{"attn_scale": 0.0884, "init_std_o": 0.0, "lr": 0.00124, "seq_len": 1024}
Each number is 128 + 24 x the weight over its row's rms, rounded and kept within 0 to 255. Layers, rows and columns count from 0. The size above them is the row's rms in percent of the matrix's.

# layer 6 attention value, 256x256, rms 0.0561, rows 97-123, columns 0-127
size [116 136 129 116 110 128 119 115 126 120 109 127 119 119 126 115 118 119 115 114 131 123 115 126 117 125 128]
[[137 134  92 142 100 122 111 127  91 130  89 122 100  83 161 135 132 130 116 127  94 147 106 127 125 123  78 154 181 121 138  94 113 159 125 135 129  88  93 126 151 155 138 119 144 128  73 136 102 177 118 162  97 149 102 152 152  74  57 101 142 140 119 129 153 116 111 148 143 128 156  99 146 155 184 133 119 157 117  72  81 119 153 163 145 156 150 100 102 116 187 106 117 102 170 123 160 130 138 159 110 140 140 109 135 154 117 113 129 124 145 134 128 108  91 110 124 141 106 124 117 125 115 133 123 135 156 128]
 [164 121 120 198 121 139 139 126  98 104  88  86 148 143 139 151  83 111 141 110 124 136 106 170 122 136 117 144 127 110 134 139 139 130 139 110 135  88 141 167 122 124 128 145 169 131 134 126 117 109 137 139 114 144 125 118 151 138  77 153 127 118  88 123 105  61 118 164 149 174  69 130 137 158 118 106 149 156 153 122 138 143  92 137 150 118  87 101 136 139 140 142  95  89 119  88 135 117 137  94 138 142 127 131 135 135 113 119 128 120 129 117 121 151 118 122 108 125 199 138 132 129 104 128 144  90 130 134]
 [147 104 129 112 132 134 137 133 127 167 104 103 107 141  95 118 139 189  76 128 142 129 160 146 147 115 160 133 116 134 176 113 109 109 126 134 118 129  98 134 103 139 116 134 114 120  96 183  99 114 122 131 146 107 121 128  98 118 148 141 155 139 154 164 110  77 113 117 131 125 112 171 137 130 147 145 166 127 169 136 107 112 135 128 102 101 110  88 131  99 158 121 157 146 144 129 139 122 131 177 138 130 152 136 163 125 107 100 102 137 115 145 150 143 107 135 107 122  92 101 130 135 138 129 151  73 152 109]
 [139 113 116 106 101 120 152 130 136 144 116 146 126 129  90 108 168 127 124  83 150 156 149 146 140 118 142 100 132 116 113 132 130 116  79 108 120  65 127 160 130 141 116 135 105 122 157 137 153  97 156 142 157 116 127 123 181 140 151 152 125 106 147 100 113 133 108 111  92 102 101 134 121 149  88 171 125 122 133  89 128 117 166 125 123 117 102 144 136 101 122 164 109 118 102 182 108 173 113 129 113 103 143 114  72 117  97 156 136 116  76 109 189 156 120 136 151 125 130 146 158  93 142 131  61 123  95 114]
 [ 81 141 133 128 126 112 108 162 143 122 139 134 125 169 153  97 100 163 114 169 135 106 167 136 140 137 139 106 103 140 132 136 142 140 119 122 116 125 158 134 171 156 142  91 100 108 146 122 133 110 139 113 164 151 109 133 131  75 142 158 176 143 119 180 147 151 141  96 130 117 106 124 149 123 118 105 152 124 114  93 116 158 134 152 147 123 124 145 174 141 106 119 135  90 112 126 156 133 115 166 146 157 114 141  70 143 136 157 119 134 162 136 138 114 130 137 134 156 100 153 114 159 130 165 132 117 138  77]
 [114 139 100 165 139 146 118 135 155 182 120 111 117  70 140 111 106 130 124  91 137 194 129 116 125 142 149 132  56 115 113 128 137 148  98 100 127 113 186 125 114 171 137 132  85 145 101 116 144 124 139 131  98 139 121 104 116 119 125 108 118 123 124 144 116 117 131  83 152 128 137 131 105 149  90 101 149 121 168 122 148 107 103 151 146 114 123 134 106  97 144 170 119 156 107 102 104 124 153  63 148 152 137 119  91 102 149 139 130 103 155 100 124 132 112 109 122 117 178 128 118 156 129 159 191 129  84 126]
 [164 115 147 140 134 139 107 118  94 151 109 156  89 173 145  70 154  82 140 142 130 110 236 120 132 165 139 166  78 108 103 105  92 146 147 150 125 122  82 139  76 158 133 133 169  74 144 124 127 146 125 152 151 142 146 120 103 163 133 140 140  96 122 138 127 117 122 162 175 123 147 119 130 123 138 145 136 159 143 128 166 125  69 178 114 116 148 156 116 140 109 132 190  88 146 113 140 145 144 141 132 139 115 156 102 142  96 152 117  94 115 114 105 152 131 127 141 133 120 165 128 129  92 109 129  78 112 182]
 [153 121 173 184 109 145 185 127 109 154 159 159 191 148 164 119 123 135 114 156 152 128 105  97 137 134  90 161 141  94  96 136 110  78 123 108 138 111 123 145  94 130 137 137 107 172 108 134 124 122 110 114 135 121 141 126  68 157 115 114 138 126 124 137 132 144 132 131  97 139 107 131 174 152 107 127  78 127 174 130 140  82 185  93 127 139 130  96 156 117 129 120 116 102 144 125 117 128 105 103 127 117 129 114 109 130 132 142 162 108 140 122 108 129  64 119 152 139 129 160 142 116  99 119 143 105 153  51]
 [124 128 133 119 136 126  83  94 152 148 131 103  64 115 167 107  93  86  94 140  99 129  96 106 125 111 155 105 140 124 102 117  99 117 163 110 113 129  84 136 158 119 131 160 145 111 112 103 135 147 173 133 124 149 136 132 131 122 124  82 135 131 133 129  91 160 124 137 132 136 163 127 159  98 111 125 141 124 108 154  79 126  74 147 143 132 132 154 125 168 136 109 201 133 210 122 155 144 119 119 160 117  80 114 154 119 137 119 150 141 107 128 104 124 100 123 113 155 133 123 124 128 126 115 146 116 155 133]
 [128 144 123 121 121 137 150 137 143 159 132  83 160 126 133 177 108 144 136 151 184 135 110 141 123  98 123 158 141  89 139 161 139 128 161 104 158 123 114 133 106 151 124 155 132 113 139 147 135 136 145 132 124 113 103 143 139 143 111 160  98 140 136 183 141 128  96 101 144 137 114 106 101 135  89 103  77 170  88 135 125 130 135  82 127 117 120  83 127 126 118 110 115 126 109  87 147 131  82 121  95 195 137 137 116 121 126 101  95 133 128 129 151 157 102 114 108 109 137 104 121 122  84 161  97  95 150  94]
 [107  97 111 134 129 128 166 109  94  99 162 157 151 129 152 119  97 189 114 143 124 158 137 116 139 151 117 113 118 124 140 142 147 127 171 133 154  67 125 124 175 171 153 179 123 158 118 120 143 165 146 115 133 164 117 135 101  94 131 137 123  98 129 111 149 159 132 112 127 146 122 114 142 162 134 141 116 116 120 153 135  82 155 122 138 132 140  86 128 136 128 124 128 103 137 140 107 110  73 151 135 120 117  99 130 141 117 131 132 137 158 100  87 118  96 140 114 150 116 135 138 129  45 163 169 129 110 109]
 [128 129 190 174 105 152 124  99 136 124 180 105 152 144  75 106 127  62 167 125  98 105 143 103 130 130 138 146 110 167 122 142 113 159 116 138 148  76 110 118 140 168  91  91 137 129 126 123 159 143 127 129 136  98 159 123 152 142 110 132 106 103 137 118 122 169 118 178 146 100  91 135 143 111 117 158 143 122 130 168 121 161 170 149 132 120 163 130 197 142 141 122 116 112 124 163 142 121 113 135 119 122 148 122 157 141  95 139 186 150 150 144 131 140 149 140 128 132 160 128  88 125 175  67  96 125 118 129]
 [157  93 156 101 149  86 147 142  89 122 113 137 174 130 117 158 136 143 169 149 109 134 131 170  96 112  86 143 132 127 134 109 113 124 132 164 134 113 196 121 169  83 107 116 103 104 115  85 141 119 139 150 128  82 117 113 141 147 155 142 118  92 152 105 138 131 141 109 112  92 150 142 119 115 155 169 129 114 147 136 128 148 110 157 130 135 141 121 142  30 123 127  87 144 142 116 123 132 113 132 145 133 142 167  90 129 161 125 148 122 148 154 120 119 154 168 168 144 154 107  87 116 149 150 110 132 124 146]
 [162 142  99 114 113 142  85 128  87 133 101 117 136 128 127  99 120 147 131  93 119 157 110 117 115 127 109 113 113 130 135 172 131 182 167 122 104  74 116 129 156 107 157 167 104 142 135 141 137  89 132 123 168 134 116 112  98  97 165 113 123 106 126 118 139  90 119  98 129 141 154 132  93 168 104 188 132 106 132 137 139 163 169 119 157  90 121 144 125 105 112 145 112 151 163 119 122 129 142 128 120 161 113 142 149 114 104 126 123 112 159 129 146 107 111 145 108 161 140 116 140 141 138 161 125 128  80 140]
 [102 138 147 116 144 143 158 147 152 118 107 140 134  66  56 142 117 142 156 131 127 143 147 118 139 110  90 144 149 123 136  99 109 107 111 140 153 138 136 124 149 138 136  95  61 134 117 131 104 140 105 137 117 154 111 124 165 117 140 121 105  57 120  97 140 156 122 109 151  92 134 117 159 140 178 144 131 151 132  95  73 147 115 169 143 133 137 109 122 151 143 126  77 127 162 152 146 117 104 129 106 120 138 105 126 142 156 109 130 114 112 165 119 126 108 116 194 132 144 133 126  95 108 129  85 128 141 186]
 [147  93 130  99 149  90 109 121 163 108 119 158 122 137 133 112 132 114 129 144 160  69 129 161 128 138 174 125 150 108 104 170 128  97 107 128  96 142  95 128 132  87 140 131 155 137 148 116 131  96 136 132 125 163 141 119 114 107 148 127 159 154 126 103 118 132 103  92 137 137 153 154 122 114 139 140 133 105 106  85 122  92 132 122 143 150 138 161 130  88 134  81 152  91 121  80  67 132 130 127 169 117 121 136 130 102 117 117  81 153  83 107 119 130 121 150 119 133 117 128 138  86  89  97 112 114 165 120]
 [129 171 127 195 126  82 137 132 143  99  92 151 167 185 136 134 109 113 165 138 123  86 138 125 138 176 117 122 114 120 167 101 152 123 132 132 127 168 128 125 141 148 155 110  99 108 140 100  61 134 152 102 119 128 132 123 114 105 101 117 147 133 105 147 151 120 113 150 142 148 140 142 157 135 163 141 141 141 130 113 136 173 144 158 124 148 140 142 212 143 117 116 102 118 130 140 122 120  76 132 147 107  74  82 166 153 121 138 101 170 156  92 167 136  80 156 126 140 141 143 120 106 160 131 117 104 129 134]
 [141 136 131 112 121 120 160 192 105  99 156 110 144 142 205  95 121 202 101  98 130 128 116 120 125 171 120 119 100 141  49 104 128 129 119 113 108 122 149 155 101 138 153 129 116 148 128 138 106 112 142 132 133 178 120 136  74  96 132 168 111 129 110 138 144 147 128  98 101 109 136 166 114  96 120  95 156 123 132 114  81 137 179 132 146 129 114 149 117 113  89 120 102 123  85 181  99 166 127  73 163  93 147 106  85 136 142 143 113 135 130  96 139 143  88 119 144 137 118 154 110 131 131 129 109 142 104 165]
 [ 86 121 125 132 138 120 133 113 127 134 112 161 104 150 122 165 125 133 152 146 134 126 113 144 127 147 146 131 119 125 137 135 120 115  96 125 141 125 215 113 111 134 128 118 112  99 111 119 115 104 132 134 100 132 119 123  86 122  98  99  86 133 132 191 135 157 128 124 132 123 116 137 114 183 150  87 117 103 110 133 150 130 107  96 106 130 128 112 130 186 122 109 129 140 134 111 137 146  53 125  73 143 101 166 104 125 180  82 121 110 130 134  88 125 111 120 109 129 133 137 106 150 151  83 191 126 135 170]
 [ 78 133 126 128 129 111 133 147 137 120 117 145 111 147 116 109 140 121 127 104 138 122  63 124  88  99 141 125 152 118 148 149 153 111 127 153 154 126 149 119 144 111 124 138 156 150 138 108 134 129 105 122  96 132 128 108  72 131 169 124 101 150 127  98 146 169 127 140 126 139 100 105 110 116 167 129 131  82 152 145 118 116 148 130 150 152 133  92 121 167 122  83 169 155  91 122 111 137 107 140 106  93 118 104 124 119 141 128 134 108 107 150 116 150  98 127 121 142 136 140 104 115 170  85 162 128 107 155]
 [ 96 166 132 146 127 131  91 143 112 138 113 101 128 123  86 125 100  98 176 145 132 122 141  97 114 150 139 125 181 145  98 149  97 136 122 143 157 101 135 126  96 140 141 125 140 148 137 116 122 122  88 102 156 145 126 117 147 178 135 142 130  94 128 104 115 120 125 142 153 124 118 126 132 131 138 135 163 187 128 114 161 139 120  79 145 106 129 145 130  97 138 107 121 143 180 110 166 175 197 110 126 136 107 108 128 120 148 124 121 133  84 144 132 107 128 119  98 102 138 150 113 141  96 134  88 164 128 194]
 [105  98 147 159 117 137 127 124 133 147 122 125 160 134 129 142 123 131 102 146 123 166 158 162 137 157  74 161  91 133 109  69 142 124 109 138 140  97 150 140 106 169 133  96  82 124 106 146 143 141  77 161 106  99 113 132 142 155 125 195 122  65 144 149 113 104 116 146 152 168 123 123 132 114 125 132 133 170 155 125 114  70 126 115 137 107 154  90 127 114 131 133 102 133 129 119 152 136 134 130 112 143 155 157 126 122 127 129 168 126 111 160 132 121  81 170  82 126 122 151 141 110  96 149 166 162 141  93]
 [117 146 148 114 154 123 114 130 141 136 143 112 125  62 111 176 111 165 155 140 125 143 154 109 131 118 112 116  81 132 117 157 109 125 115  99 136 183 129 125 128 105 142 155 104 137 131 146  96 176  99 107 105 125 127 122 174 134  93 153 133 124 141 118  82 126 112 155 152 137 138 115 116 120 152 138 132 148  89 108 133 167 119 128 115 166  99 165 112 156  98 130 138 125 145 160 100 100 104 142 141 115 119 127 139 118 161 179 112 116 120 138 117 117 139 141 114 114 106 118 125 106  80 142 129 178 160 145]
 [156 146 168 150 118 139 160 138 107  79 150 113 158 162 156 124 100 127 119 133 123 110  98 109 126 140 135 132 136 128 144 134 124 152 177 161 146  75 132 126 146 105 116 158 115 167 107 117 131 152 160 130 134 144 153 134 159 166 198 100 146  99 114 124 137 134 125 121 101 130 130 124 143  94  79 105 107 121 129 133 138 120 128 197 142 109 116 128 165 102 170 135 142 123 127 140 165 140 162  99 157 172 105 160 168 103 115 148 144 104 148 148 137 135 134 112 112 131 125 130  56  95 140 171  98 115 175 111]
 [108 121 131 123 117 129 160  92 116 132 101 138 119 116  97 125 124 117 176 114 104 134  94 138 113 142 143 144 128 115 114 139 138 123 114 118 146 113 153 151  94 151 150 117 105  97 145 111 126 171  82  95 138 105 143 132  94 141 100 139 109 117 110  84 136 123 118 178 110 157  97 124 132 133 155 155 124 122 159 138 161 186 107  95 132 174 122 121  71 145 142 128 158  89  76 106 148 128 109 109 127 125  79  94  97 153 150 117 178 134  88 133 128 146 121 153 109 163 109 182 114 146 129 152 159 128 136 108]
 [169 118 114 144 133 142 134  73 114  79  84 153 131 147 125 127 156  84 132 142 121 156 141 160 119 177 172 171 132 114 125 103 130 111 139 149 143 134 120 118 108  96 112 165 143  97 137 120 134  80 104 142 131 108 131 113  99 128 141 121 106  92 129 134 100  69 114 114 115 150 157 118 115 141 154 104 152 129 137 113 180 133 112 156  83 117 111 127  81 179 125  93 160 128 196  76  87 127 100 120 137 178  77 138 141  97 130 107 126 155  89 106 142 124 134 134 138 137  98 120 115 148 118 149 159 108 140 153]
 [147 125 131 108 132 117 165 158 133 151 131  97 151 140 129 105 116 148 129 123 129 100 135 133 152 136 119 107 106 168 138  98  85 150  78 137 134  96  98 141 107 118 108 110 121 106 152 144  84  91 124 125 137 136 108 135 142 124  62  74 164 165 133 113 113 107 108 159 117 119 120 153 147 145 121 129 151 101 137 114 100 164 149 141  75 122 125 147 137 131 155 156 110 115 121 161 162 121 125 151  90 104 151 122 161 141 125 157 112 167 110 114 138 159 157 111 126 132 126  73 133  98 191  84 134  98 130  85]]
# layer 6 attention output (transposed), 256x256, rms 0.0608, rows 97-123, columns 0-127
size [121 144 134 115 118 130 124 126 129 125 116 131 120 129 130 120 126 119 116 121 132 125 122 133 118 124 130]
[[130 125 142 129 120 118 129 110 123 106 117 132 120 175 165  84 107 112  92 115 160 109 134 167 112 126 143 180 156 130 155 135  79 165  91  92 150 106 146 146 116 138 136 107 118  97 103 123 166 169  91 132 127 136 113  51 116 118 150 106 147 153 188 143 112  92  98 153 101  85 122 127 125 123 147 125 105 109 123 152 108 106 129 118 117 109 118 122 113 110 132 126 117 124 127 105 107 127  92 125 154 128 138 125 105 143 148 156 109 149 171 147 110 144 114 125  75 156 108 123 112 120 129 116  77 132 121 106]
 [130  52 158 143 137 131 139 165 112 140 161 153 104 134 101 107  63 123 146 139 138 120  99 116 119 112 137 138 141 151 103 139 150 103  72 125 109 127 108 120 143 128 145 118 118 145 127 142  89 110 116 159 164 123  83 149  97 105 152 105 158 118 141 128 119 146 124 131  86 134 156 121 130 144  93 121 148 111  49 155 113 119 100 101 125 122 105 127 128 123 115 124 177  96 111 102 182 102  98  99 132 114 142  75 143 130 119 156 114 137 156 127 136 120 136 153 103 173 137 129 149 141 112 132 120 142 120 123]
 [124 120  74 131 145 109 121 107 131 178 122 137 141 111 124 199 109 134 104 126 143 138  58 144 140 117 146 105 140 161 130 138 139 139 139 119 118 151 127 140 122 152 136 107 132 133 130 148 181 100 134 133 131 136  67 144 101 128 124 144 120 130 142 133 101  88 164 141 125 132 107 169 105 143 125  96 112  86 135 101 148 134 182 116 102 107 122 107 114 123 130 106  98 127 112 120 132 150 145 153 145 119 120 133 115 117 113 153  98 145 185  80  80 120 157  77 148 135 156 148  83 140 116 132 105 140 140 140]
 [136 137 146 108 120 170 165 178 137  92 132 133 127 117 116 196 135 132 145  80 128 141 107 112 105 112 125 118 160 126 144 184 142 109  91 169 122 112 128 140 121 179 145 146 115 131 117 139  79 128 141 125 108  98 143 118 115 142 144 122 120 126  61  96 141 146 130 125 168 163 127 127 140 111 167 147 132 142 120 153  92 129 126 130 116 159 105 136 162 119 112 154 165 133 120 110 130 138 185 136 138 127 133 140 140  63 172 141 122 149  89 129  86 122 144 142 158 139 159  92 155 143 130 142 162 114 166 148]
 [125  93  63 118 163 126 118 102 101 108 119 145 160 133 146 126 113 129 101 127 137 125 151 161 117 126 119 118 170 130 148 145 144 131 129 106 113 132  91 116 118 125 123  92 151 151 123 139 163 183 127 141 129 102 153  89 127 149 124  94 106 138 166 107 185 155 136 100 155 131  82  95 132 117 166 112 122 150 149 128 148 131 139  86 112 150 127 121  89 126 114 129 152 152 129 180 106 106 163 120 125 101 125 136 114 113 157 154 132 104 149 141  87 153 111  99 144 142 114  83 120 104 140 128 115 133 139 161]
 [141 103 125 116 150 102 114 161 115 117 112 121 137 124 146 137 151 138 171 131 171 127 149 148 120  83 140 129  87 111 134 119 115 136 142 158 130 149 146 119 100 133 131 124 105 129 152  96 111 128 117 112 166 111 122 165 124 113 119 117  97  92 123 115 103 158 105 125  89 148 116 154 116 101  98 148 130 136 119 171 145 114 119  52 141 140 101 140 146 160 141  90 180 105 118 107 140 182 168 101 129 122 115 163 112 139 136 147 113 117 115 134 146 154 112 182 118 142 127 125 187 115 134 146  96 143 123  97]
 [144 139 126  82 114 117  90 158 172 135 138  96 109 121 127  86 115 116 106 127 127 120 103 158 110 132 145 148 138 125 122 164 175  87 140 128 147 114 121 149 147 115 112 130 144  92 109  86 107 116 140 116 126 149 104 149 175  94 130 136 140 168  96 118 163 124 120 112 100 156 111 127 139 141 129 137  99 142 111 140 115 120 132 109 122 128 117 138 123 111 107 164 149 146 101 158 145 134  92 140 134  99 137  91 138 159  98 122  96 102 146 116 163 122 133 134 122 105 118 148 151 124 121 190 145 136 125 140]
 [ 50 148 152 117 112 134 132 173 113 127 127 116 119  78 129 166 121 120 161 142 121 146 122 128 114 115 142 152 143 131 112 112 120 158 121 117 127 138 128 138 136 149 130 137  69 110 136 153 144 146 196 114 156 133  89 111 132 137 140 163 129 180 105 128 160 160 157 118 108 107 122 122 135 106 168 142 120 125 131 113 137  98 154 132 137 154 127  94 146 146 128 113 167 137  71 119 156 139 123 142  82 124 111 116 126 185 117 127 123  95 143 102 141 146 165 153  72 110 170  96 120 162  78 137 127 159 136 154]
 [141 155 156 143 144 112  90 130 117 144 144 110 117  93 163 124 155 143 143 156  75 144 129 155 116 129 138 169 134 117 134 111 170 144 138 106 112 118 196 134 142  98 132 161 181 111 117  95 122 121 107 131 123  96 103 125 115 114 131 100 124 108 118 146 118 151 134 123 135 133 124 132 143 106 145  89 120 136 127 102 149 174 128  80 147 147 145 108 108 135 153 183  98  95 148 194 144 127 165 134 143 143 106 110  92 119 133 101 108 151 133 120 105 142 113 113 121  62 117 121 105 110 162 104  83 144 113 147]
 [101 124 132 157 104 115 145 108 122 101 143 126 103 215 128 133 117 141 121  62 132 127 136 127 147 125 117  90 128 158  87 149 143 111  99 112 166 113 131 115 107 120 171  84 149 155 137 128  79  90 139 161 157 145 131 123 122 136 114 108 125 122 153 113 102 131 185 105 126 138 122 117 121 154 140 101 169 105 139 116 125 127 130 163 121 144 139 106 149 136 124 112 102 129 114 117 138 142 129  91 129 141 138 125 131 115 122 193 163 139 160 125 110 129 142 133 148 155 135 129 123 110 109 137 155 187 142 138]
 [162 120 149  90  71 119 132 129 141 119 100 112 129  98 123 180  90  63 184 122 121 108 130 166 138 138 151 201 132 156 105 144 111 121 123 104 140 124 128 119 110 115 134 139 130 108 156 157 124 170 107 158 137 111 103 115 136 165 135 119 124  77 166 120  84 128 152 149 130 117 122 108  96 124 139 138 128 118  86 121 166 127 143 114  98 117 140 126 139  89 142  98 147 116 128  93 123 148 119 137 141 197 106 124 139 157 170 169 102 121 148 124 165  92 150 127 122 128 189 157 147 125 124 113  87 140 131 128]
 [140 177  93 127 117 137 161 133 112 128  99 140 105 128 133 164 131 136 160 177  87 131  89 169 118 142 140  69 123 158 197  96 153  73 119 122 143 144 160 123 133  86 124 173 120  68  92 130 115 133 137  85 154  77 186 140 108 107 137 141 125 123  95  90 120 132 100 128 134 117 103 108 148 133 110 125 120 129 109 127 115 133 133 144  95 158 147 112 130  91 111 134 101 156 140 131 126  79 114 127 114 156 148 177 108 155  96 135 142  89 123 129 171  98  89 105 147 101 157 157 116 142  97 142 145 116 143 149]
 [110 148 140 128 104 131 196 109 120 160 143 182 134 127 124 129 175  85 144 116 138 118 163 122 118 143 137 121 100 120 162 120 166 124 168 137 134 163 158 154  95 147 100 166 147 105 175 159 129 118 118 109 111 138 187 108 142 125 157 148 140 175 133 118 128 113 115 126 119 126  96 129 130 127 122 121 133 150 146 149 130 138 138 188 125 118 177 124 107 121 100 137 116 175  90 114 119 143 117 145 149 120 127 150 106 111 109 125 113 115 127 141 166 145  98 155 103 108  85 162 145 115 104 150 133 114 147 107]
 [128 120 158 115 133 109 139 121 138 104 109 127 121 131 147 128 121 110 108  98 179 106 124 125 120 126 152 154 153 101  92 143  96  73 117  83 158 119 204 109 131 162 131  68 109 131 116 177 138 157 116 123 138 128 136 153 106 141 136 129 110 130 156 166 102 127 111 137 156 145 141 129 117 122  93 160 149 158 119 142 138 141  98 111 118 127 122 117 113 166 157  78 168 129 138 153 131 123 160 120 173 113 144  95  98  98 141 126 127 103 108 148 118 165 123 126  94 148 106 110 126 147 105 140  87  62 155  98]
 [137 136 121 136 111 111 153  85  99 109 142 142 107 122 126 169 126 126 129 105 151  99 198  94  95 128 136 127 144 124 154 132 109 146 152 127 131 169 141 142 111 156 112 175 154  82 133 178 176 134  92 141 116 136 115 108  98 112 149 164 150 141 160 127 122 147 102 132  89 125 102 135 125 128 138 117 160  92 171 177 112 105 148 122 106 143 147 141 109  86 173 150 192 119 114 138  96 148 107 128 140 144 117 154 129 141 128 155 122 161 164 119 141 125 131 127 144 114 124 142 160  91 145 121 143 138 114 105]
 [135 121 135 101 156 120 173 118 144 155 153 136 190 118 107 155 124  96 132 135 149 145  94 120 126 129 114 152 134 100 151 147 178 167 110 158 108 126 106 156 156 166 144 143 107 181  93 178 119 133 173 112 122 148 129 136 146 142 100 114 154 110 121 145 151 101 141 134 129 153 118 146 104 145 131 119 145 106 192 106 125 148 148 141 125 127 126 137 134 111 116 153  78  71 184 112 155 157  98 161 149 135 148 108 147 155 131 136 122 132 126 126 110 124  99 104 167 100 144 120 124 180 136 112 160 150 115 144]
 [149  80 121 122 156 117 129  74 111 128 103 120  91  99 143 137  90 113  91 161 134 102 105 133 120 158 114 132 173 140 135 148 124 152  81 126  78 139  81 107 130 114  92 144 105 146 120 143 132 144 148 105 118 118 130 129 129 149 124 125 138 151 125 146 148 109 170 126 136 146 106  99 128 149 111 136 123 151 116 133 108  63 132 118 120 146  97 158 132 112 137 147 150 131 125 152 153  94  95 117 127 139  93 158 130 142 119 152 129  91 162 102 107 151 126 162 177  92  95 109 127 159 101 131  93 145 111 113]
 [130 100 124  97 139 138  71 116 151 108  88 102 175 114  89 153 160 114 155 140 138 149 140 146 141 143 146 132 168 135 145 132 142 145 114 148  91 147 130 141 131 139 130 124 103 127 148 116 100 125  89 113 138 105 104 119 120 127 155 128 105 109 101  93 115 118 107 163 135 109 161  81 175 118 199 137 115 154 176 160 149 121 106  99 102  93 134 140 136 115 120 143 145 115 104 142 125 110 148 142 146  91 107 104 137 146 172 120 146 125 106 134 127 151 118 164 134 116 115 105 208 165 114 127 128 144 117 152]
 [106  97 123 158  99 124  93  73  88 137 159 151 137 147 145 136 121  83 126 107 195 116 180 145 126 114 126 110 167 137 139 146 127 140 110 117 153 156 120 138 130 122 128 120 114 107 144 159 117 122 175 142 160 150 126 113 139 117  97 111 134 125 167 148 104 120 140  96 107  79 138 138 129 117 101 102 207 115 116  62 139 113 179 115 157  92 138 136 137 113 113 110  96 122 111 136 124 107 128 123 121 109 121 130 140 122 120 140 121 119 163 135 126 129 115 104 121 122 134 147 155 113 140 139 147 138 140  77]
 [142 109 143  95 106 154  75 112 130 161 166 151 114 100  95 160 124 130 157 149 163 136 112 156 121 136 126 103 118 142 118 108 135 144 149 162 117 129 143 140 115 124 130 155 137  96 126 110 136 117 149 109 128 154 150  83 110 113 124 132 124  46 161 117  78 128 156 129 100 107 125 139 134 155  72 134 157 112 123 106 135 148 135  99 137  79 159 181 112 112 112 160  99 157 173 108 129 145  98 118 128 118 132 110 142 118 191 139 177 144 128 110 125 127 138 140 140 109 174 142 172 134 161 132 169  92 153 117]
 [167  97 157 105 170  80 157 102 103  94 185 149 124 151 113  70 139 130  87 118 115 114 159 127 136 127 135 123 137 114  83 153 130 119 139 155 132 148 116 122 150 126  81  93 149  74 126 104 131 143 136 153 152 135 128 169 114 105 143 127 131 145 107 132 151 144  83 111 124  72 140 141 147 109 134 120 132 136 119 174 124 143 119 160 125 117 133  99  86 160  98 146 121 121 167  94 121 118 113 135 104 127 174 118 101 139 131  91 138 135 145 132 143 147 124 130  97 182 100 135 118 151 121 130 136 135 153 131]
 [115 165 152 144 104 141 137 125 148  89 122 170  90 128  76 136 128 136 108 147 135  82 122 152 142 148 142 157 121 172 151  94 104 150 131 143 169 134 152 156 110 128 131 112 116 130 138 116 141 148 133 120 105 155 108 149 108  91 146 116 107 153 121  83 110  88 133 138  43 119 112 139 160 106 104 148  88 114  98 156 145  82 154 106 115 144 139 101 119 150  77 118 144 153  75  98 174 142 101 139 156 123 109 155 131 176 139 151 118 149 162 136 102  79 136 148 133 179 169 144 120 116  95 118 112 144  71 125]
 [137 132 134 166  95 120 170  89 145 109 124 121 128 126 121 159 141 128 123 137  91  87 146  75 123 158 100 153  97 141 119 122  95 148 129 155 103 142 141 111 121 148 137 170 133 129 139 151 117  79 135 121 137 130 179 115 127 120 174  91 163 128 120 144 122 100 223 135 148 144 160 124 116 112 100 123 117  77 153 112 126 125 125 101 118 123 161 156 157 128 139 116 117 115 121 117 141 130 117 115 152 171 107 121 152 146  94  90 100 145 114 135 141  83 123 139 139 144 129 137 126 132 125  99 116 162  93 113]
 [155 122 134 127 107 105 134 200 136 140 157 150  92 126 137 138 122 130 150 109 133 124  77 125 117 124 144 122 160 121 139  39 117 118 140 148 121 133 173 111  67 120 125 136 143 145 112 119 129  51  68  99 100 129 134 136  90 113 129 122 109 110 125 136 126 125 114 149 110  99  91 138 151 150 176 130 112 154 118 169 117 141 118 112 114 156 152  95 137 169  97 129 127 120 131 116 158 106 140 105 107 144 134 118 104 142 130 125 139  90 135 133 144 111 107 146 109 133  85 112 123 138  99 161 103 160 118 171]
 [130 143 120 108 165 126  89 150 159 135 155 164  85  94  79 147 118 114 109 133 133 127 147 160 116 122 111 145 162 126  89 167 110 136 112 113  95  96 117 114 151 124 141 143 126 119 113 107 126 130 172  99 131 118 115 147 121 107 142 138 131 147 139 119 151  88 131 153 100 151 139 137 126 129 130 141 156 146  44 103 159 128 124  88 115 123 138 162 134 132 121 151 162 119 162 141 178 139 151 111 117  80 153  99 131 102 134  95 138  80 163 152 136 127 144 140 102 131 198 105 151 135 141 118 176 111 135 123]
 [101 115 143 114 127 113 120 128 148  98 158 109 118 110  70 124  73 105  72 135 163  90  86 116 147 124  84 134 134 134  99 176 127 150 130  78 118 113 160 133 119 161 156 107 121 119 131 128 121  99 142 139 101 191 140 150 151 128  70 148 111 148 125 153 118  89 134 127 130 138 129 145 111 127  93 158 160 132 112 100 145 136 110 138 141 124 128 130 125 163 110 155 131  75 121  90 147 150  96 144 101 124 111 124 137 140 126 128  94 127 171 128 123 119 134 105  89  88  93 145  91 100 136 142 137 157 114  98]
 [100 124 113 149 127 135 137 121 137 171 158 131 167 109 106 156 139 171 141 140 113 149 103 102 124 123 113 139 185 115 172 115 103 110 100 112  87 117 131 137 116 164 154 159 116 150 152 131 146 121 103 134 107  40 148 151 105 105 138 140 154 114 120 155 155 147 132 166 136 103 130 133 158 164 151 143 130  97 131 153 115  87 141 157 105 127 121  99 148  96 111 142 125 125 119 189  87  83 160 136 166 130 111 134 122  98 101 166 112 110 121 129  85 120  99  93 127  99 121 126  90 164 115 139 102 122 112 149]]